{"num_hidden_layers": 9, "hidden_size": 64, "num_attention_heads": 2, "num_key_value_heads": 2, "head_dim": 32, "intermediate_size": 192, "vocab_size": 1299, "hidden_act": "geglu", "norm": "rmsnorm", "norm_place": "pre", "norm_eps": 1e-05, "positions": "rope", "rope_theta": 10000.0, "rope_fraction": 1.0, "qk_norm": false, "attn_scale": 0.177, "bias": "none", "tie_word_embeddings": false, "parallel_block": false, "init": "uniform", "init_std_qkv": 0.067, "init_std_o": 0.0158, "init_std_up": 0.067, "init_std_down": 0.00912, "optimizer": "muon_variant", "learning_rate": 0.00993, "beta1": 0.95, "weight_decay": 0.042, "lr_head": 0.00666, "max_grad_norm": 1.0, "warmup_steps": 200, "schedule": "cos", "final_lr_fraction": 0.0, "batch_tokens": 16384, "max_seq_len": 512, "doc_mask": true, "z_loss": 1e-05, "train_tokens": 80910000, "max_steps": 4939, "dataset": "wikipedia_en"}
Each number is 128 + 24 x the weight over its row's rms, rounded and kept within 0 to 255. Layers, rows and columns count from 0. Numbers have three digits each. The size before them is the row's rms in percent of the matrix's.

# layer 4 MLP down (transposed), 192x64, rms 0.131, rows 160-191, columns 0-63
101:141113131144164099134121144096183125143134122177122119149069166123122142117127129122144154155099127132137087133189125110111131127145129137131149080186147135102135131127168123131149106099151156
094:122139115131128141146116122116091126099135137157112156128131122162119134168132165106099112118134061117123140119172185149125170144117127119086120110119097102140160176108068140137145096128134118
091:153119129113062123132112131146128129166094103111098122168155162104133075108120161141158140109128133128128122113136136174168117127139121118146139113067095119133146097172168124130155101134133114
098:139101164087130130120082122135091087167132137123092128149116131105142136136093133112163157077146156132143114159126163170137109106113119094129136153115084122133127100112152116068136137101126137
095:121069105109129132137148134140138152124137127121189125126162148100182087118115138130147131104120176130130162134115108101133089114178136117098118123135139146117147120150116094147171101177146127
108:158110173156145101131133098073133140151125156105148127130115113143139144130103094154167125140129161111140135111118085106149158122183159116159124119159142137116095161113133115135066094121149131
098:098104156169153106171168119135140129118111121148163094139045143136108118147158131140114178133143109138104129146133112122105121121139130113125153122184136126109128158126126099174097094124127138
108:141165101144109081094084127129137120165107153120094129160106148116100150106168088131175156111135102093135107115112104145122116155119110163140131182130132130120116115103095117148083116136122106
093:117168129153164101074096131142129104124172119143140089150150104134141168128135135115163119117127150095148141113128112123121104100110131104141148094171114136135085124140077159150174114094111138
095:090127114171113099146110128111150154123140113125153140149116158124102157204106159138088153132121132145153139088131100150108134138120146140077121133110130137099140135115070115124182116135123151
101:096109127144113177105129085093130126136111159130178136149135147107125115141129136119178120147112122128082130137130116124123177140084130161118155134151124124137151126151173156135133200102146105
097:106144067136130132147109123084134120124154079154143132139124126112058095129139164113112115168077115128138129121119149149137134149094153107116111170094169118117106135128138126136118096153103111
103:123159097119108179131168125139091174121112150129133079149127169130111111138117129127118094108095135118127072087105150127148143131130099114118125129130133130153133108081134096101089162098163133
102:140104151106142149098123135151105166149122124095108097144120085103154125164110152145129121153110137137115093084126143119195146160127091096156127138097156160135123099135136097146165101106143110
095:128116133138112162160121100128111135144112128088164158098162116163164113146136100147132102108177104160116129145141138095147136100154085137132135153121131132164158094113089078141134107129121081
088:138109135110135092117142158149135114138127133141108103096135120126152111166078137118084137130143135143136131105077127108120106095105121150176133094099135104166135115110140200151154107121177122
097:096133146151137121091131138138150102153129090070120134127128154131136145081122144103197086126083104153163133138135100095108145106148174160154120138135117105144107120124156144102118144121110128
091:137084120145101147170127132094138135168072118152129142131176160121104133092088113139124106143142113155154130100104126134076088113106133145120152149124086131148098107145130104100109106153130150
098:118164121117095106113123137110089071150103115133134110125123145122136103134070136128156106143156155126135078121123152141096112128137166151118098130057149121115121092148128145153122099174126131
097:138103136113137128147161111107113142107131151106125132174102123106131131160157095107165176136116151115167132107144145126150119137156129112142092112061081168159137168138127114106080127115131114
113:115109078128113144141144141170100099127126181187128118127153162116139148109119152142127130106131136130087143135113091106163172157121166130142153113111142075095135102133152129156163133147127116
095:157120143134163125148128115136098129153194164103129119132157177141143159122132089099136109099099113103139088145126139129122068127147112113141128107135164154114108170110159162111148151116146115
097:143123156114102171139156116114134101160112095146120083172114187109128125123112147096145152178149159118179095138141114122122097148128102119144120126148116166127102138103134151130081130128142102
097:137147143152127144137122165113147092135153150123143081126138148127112167113125133075117148109140142096123107119159098126121140149139170130132120110177141132105115135167131124180069181121165119
106:093138138142148069143102105116153093138150122075138124143096129144145121099124146052154132149141156149137137150101147130127140134163153144129156114138086098102131133149140107131079128156112116
101:147098119136171123126112107156079113124126143134118132103140125151099144173125109099088137107101160116092149150113174109118154122163122126109122157150127119111120115118095101157105162092174079
104:130147121134100132122088131109110149142120115117121129151085118094158123108131098114104133134075151127137076147119127155144138123101170134138134149044160115124125139179137087152161133135145131
111:123043086118125082134186107143129165141150125127090094124144150130116120116134123124120157146166156130137127139175123124127132092130134119165092139145098146144130125169121152135119112149125102
115:074131156165110133139143159120105114152112079159153110137120111141123126106073102131125109138154149099135176142081131115086132092141131155124101131126109132162118149170098118118156102152115130
103:138088149159111108158092111163150133160117123107124085134113090069098144118104117157076124108118154131149141150098097078123122125147150132164153127110119114124128106098107120149105104157110130
098:109126113117133142103146131159164098175169139125104096113103082106156082141124155118150107122174083117104114115133142092101121126129187093129132120142146112140140155136106117100127137100165145
102:160122111149147135153149139132129147134157154097119091141139105163136139097140081179143100122120138153163172128146140155182133116167118090134102155078150117125141131115143099108139084137124130
# layer 4 MLP gate, 192x64, rms 0.242, rows 161-191, columns 0-63
097:105117148101195126162132142099107111111131111151122166112080153133128105092129135131169118136110117100118113151144105110099130120113112128164121130162128130122084108128144122121155075128097066
103:121119140095123145126125136078105105098141079149115140133139176146094126115109126146113148123078149123110169127165128101148108130113144175158101106160089134148127121096156090125114108092160133
107:118126143099121104118139067091144118174074125155136102117160140143128129085099110129122128138125098117156100106114140104110142171106120155128146097138097121136084106102132159115155121100080117
092:125110146138150082071119122085121139133129107112138140148137138143112149126133161107103165144098154114141121128119116170182154169089159145143134122110133099108137100085132129158078166132108120
102:091141116147112174092157169159107137094110097132138126139151101119155166089129120134151175115113082141140113099154135118152086122068106152143130124115133130114112131109140150105126173147115123
096:147129131146121161155140129157132113121099093150121144184160137103154155140093154099081146138115096175108109146145138166132128114141133108096129134152089156149157140134155144133178106131091150
100:110145149118104123154102131098095105137148111178152123138105138146153124119124112124104091127125134082136186158177099118120117140102124164108085103121085095107105114120095119156119124126091154
102:133162122133122134119118145095151123123137110127120118125162142108163139072116140160143143122181131119182152126202112119132092112098167111147114120137147151112100100115105145125111099125181135
087:134143105124121126092179100128164145115162090110131171084099140089129121151084122150143124121135127118136131091104092141101120086154159146093102128078120118160114099129134135113097114140123103
105:098128158153150140093111127119103125136116135140114093133120111107153068098095094105129140111111138127097090088129128136095139147119176138127122120127083112109115123141165139181102162115079108
099:114145118157135158108161131099098109111129140130088121135095192138169125115083135140130174128161119133119136133108163149110138112134130087104154118111121086100111076112136135146093168104114136
102:100152123094113157128160125140073101155112148171131115149153115153115128164102137130160113122114117160155125093192138175156142126143106144124099101124117135134177118123137136157166107150124115
106:110127147137143135115126156096094155108121096157157074115136130130063153129113127161158149113140153137114155126086089157114113138122163121124122119143120163114106145112153166131071160152109128
105:108142153061103145146141142160127149147133094130120089138072087107104132130146085161153149119119129126136152099129158144111080158140131099099121135147122154111145101156146119165131115152123155
092:122113114088077130104137101108186083148140126108111141087136131132127142125130104141137138133092079135119099128138126149114147151106121110107118104116124124111070111159046144131123141135119130
100:079098150143108129100166100133118146148159078097115142128111093162125169082119126092146126142094111171151126116144142123095111142138116123102118131135154137154117154128114085133100119081158140
096:128134151133142128158169140159105126123147072106096095139139133161091153149131183126169095139124143104110133139113126125120143117100142178117076125120159166129129144107132188145132129106111136
103:140152104141156147097144156136163151122180145139112161159128115132151156124136115145123145084126062141112141113125093112160112139084136108169178141139156112137152098120108148092146129129131154
101:068162087127136093126149128122151133151166098151165166125133124143124125108171108133141134122116128149105060156158158143109079124097070113119145129138111147126127115120111125126139128156123111
093:123132138114144138135126149094152159164103116110090075181180134111180151128122129144101106159182163101147126128089129154139106126132128111101120095168122133103146103128149130141140117125122142
105:158126128143137119115152084110153106136141123141137082158144146107123165115132121107127190129106116178076148096119151114128134127126126150097152076130108131127109199112108117096121122111136139
101:113097126171083124149154111125135151160142152138177105159120079116153135094104140144117139134142130179171120140097164146149151094094135164142103114148126142150172148138119142127140143146119104
098:105130121142180141156157102053107146141145128122138133121142131122113127147107142104096171160172160128163155130108167119137119085136108139125115132140087113138143146169113114109161131144140166
103:135126160132123132092136110084118117127104115175151108093158168113154168111171142136133149125159087139127132122087149155163128150137123147064177143142131145141129107091121126134153099127145133
097:140133131116158131071129119101070093151140121126156120157131118100100143106121138082134141128151064136161134125114103172173130115102123139097156089145148138113130094113120088146107136119127138
086:099087085131145133119144122102137112116110153120156132187147124100113108148134081116136131142088111129135102179141087142094145125164164124117114084099129126154148146140154115117119100156086127
100:134157127145171126201114152145130139150152145128114108135145150112151195105148137115113109154139151152175135129157111091147125121136156131103128100151094114186113121124117135095117153128142146
093:141107119134125135127130171157157109084148121140191113090120132133133111090155150138192148105160159116105085110143128147136130086131126132131124124174139120117128108113139112168098146110119170
109:133103098154142090184149126146111153100126119122147131139127098135105168144120147106124167106156104120080130154130110144157161123151157125130099095096101164118156132185119117147154090129123146
095:157117159123136159135151132102152148148174127140099084137087146123148154106086089149123094106129167114133101132180100108119104107155111127136099103124096082136128123165148142124094114105145123
103:157145177136097102128109112140118139116110104126132075156117162148146134146140130114101141157120157105124118097146152160112107145129125124139107137126079150192141130145139125130135162052120098
# layer 4 MLP up, 192x64, rms 0.249, rows 161-191, columns 0-63
093:130133133181113106131123093158171132150134148125157143190133098125146078141164128124090112174111135145138143072143107134142139115145149113136132162115134166139112118150144142119119132079141094
095:100081144128116109070118139091138126092113153136129167166128113112096130138160147083143124083122119095132095139130102111133179121149175134135100135150123110138137137108119080129128096127158114
103:142151132102098169132158146135159109137144106110164097128140117119128097129130152143113103120112130115118094089064127154145145099109094158163134091128132083085107095145152116136110154112125090
090:128124135100150108114128166140106114086094139139131099098123112178139110119111157109156178161117131165083128108124147159115118156107119141131148137111143149148132097172089114120146178166151144
108:109122148089145071133093161108132132076150124123122177112135200154131102113150140121123112142134124094131143166107138161121137133162149069139155096145129127144140101139129141136123148125146112
097:139099130111158106133109119126103156158131125081120132121128091118114118100149100143152102150117098104120152120143083114142176140134137143166096108068170139122113144161109173106106151095148107
112:130164149086098142079152131143140153119135175113131117163127127139133123121165097124121138122074104111108075094154161132172124147108111154147155130099116144071140127145112138118120119121091131
090:142106109139140139145146145147138171126146165091116113106101133155126116100151157139106142139114125092143102120066118171123140139100132089118119108143151105072153157129082088105146118090128147
099:145104143123122132137130146170060131154135165163087131134088139151120118130106100086168142154139135139107112167121091120153072129125134164144133118133110120129100117077151148157105127125129114
104:154140147142132139138167116128146072112078118135151175123157140137106143158147154144170111139144156113155107118119135113165113084125119112090165135129118146142145087190129123122154119147127160
099:143121113106130138110140159110120128113128137152140155126175120116143095115113127110110140128122158099158119116160092141139118109107082133179156152132085180108143049096141092138149114118119123
099:121134093098176097114138070127148132122117128135127092113152073138084142122134130074181124118111155157138152139111126102104084128148130108137120109145146166128134178125133127131123111158150135
105:112123130133136126173103150144091118095139113142155132118092133114131115134135116182116092113093129146103142128106111106140138136162165134158122053153068123129072123148163139136128119116130144
091:111119092144167106126115106133154114106141118121137187140146109170100144144119155125142157120139171129135133176137108144078182168154118127111065150128148141163115131109133106136129145146128128
094:099096096150101138154114125085150113146126156152155148141136139128139152105184101190164114116130185185160127130111132128157129097143128139131117140118163135122128151138078114121121136134114123
102:144134137143180117139144148142151108110122121086082120098148136160116097141138100153155107154077097161121103106163067125130117125173141117121106109138135104100134115111133156127123147075141134
092:172122119129138148121130125144072141142146152110078079088154124140117111147151137123132122190137093133119144120176139185132094130116151143127124123135172124168129105142118145100115114146100115
099:141147099138135145133088105160139132132153124087142153125105126088077118132129117142097125146179105108146118131106117094129123095138101133146119121114194147156121129195147115116129152173103131
092:124116142157129173133112167174118152152108159149157093181108144178134088165124122145107154121149141124105143115131114135134166147160135147111100133118129111136172145144150083100122160150120129
113:141175136136145140141117127104155156143150120125089135087140108140203115103118109143117110136149162110178105099121105146102091135127153125108140101113126116121124131148132142112115170099102189
105:143108154120164138145100139131135142101148137154097143123179151111126130103099092118092131152112145129114133120128110080125158095140168142154082169107156163116120146165126136102075112114098112
102:092176111109155118093102156169099125157141168114122136125133158109074099149157095095136097113129110088090147136085097135102122131101130151128136127120109121125107117177104149130124137117113136
099:136186096118111096133147159098154129122124128090161139164161122098150126151103129103130169159101164125104147109126114176124130127128144074097191142113148116142148116136119151140109112125135121
106:130131088129125137163162147154104093128140113128138140127127113106136160094118165096158154115128159138123094159097160123129176126121175084141089123119110116072139152136124120112139123169083129
104:129120107083163166093093120100087093129130134119155131140139132125109152106126169124125106096160106168144133145129103168157104130080137137122109081102177146104102097113148135123130100121126114
091:147116112104118161136145142135105097127081147092103157121114119076144097120135078121112105084084168111140112087109089145124126157120125129088132104153102116127132137182141135130126123153104141
103:151137170143164084120133131139141139136170128170189157135141099106128104168092095117149128120107150116113134127098151137128125102163132110122086131105149166116100141161137121185120118119106139
112:141138127121130161133142125124101158123113112078131144138152130133131181159190150174065134147089113128147126155127128127159149149103156132164091153122146118126147156135165169108125125115139118
097:139154123134127160153115139155105122086134141166105142126098077098161150106106175115115163116134105114117092124104131126157151104132158143097139094105126167163137140118114111136154128187134093
092:098106154127109108166113115165116142124139081128120159152119191123130140142094121131126144129107132153121132099116109178122072109160121128158122107136136143121077181146124151157138110093125105
109:128139098155167125130122105150084139127078120115117110148129085160098137125108137105141129103156133072123104100122125138122124169129113128152148076099141165154124149124123114131132183175144154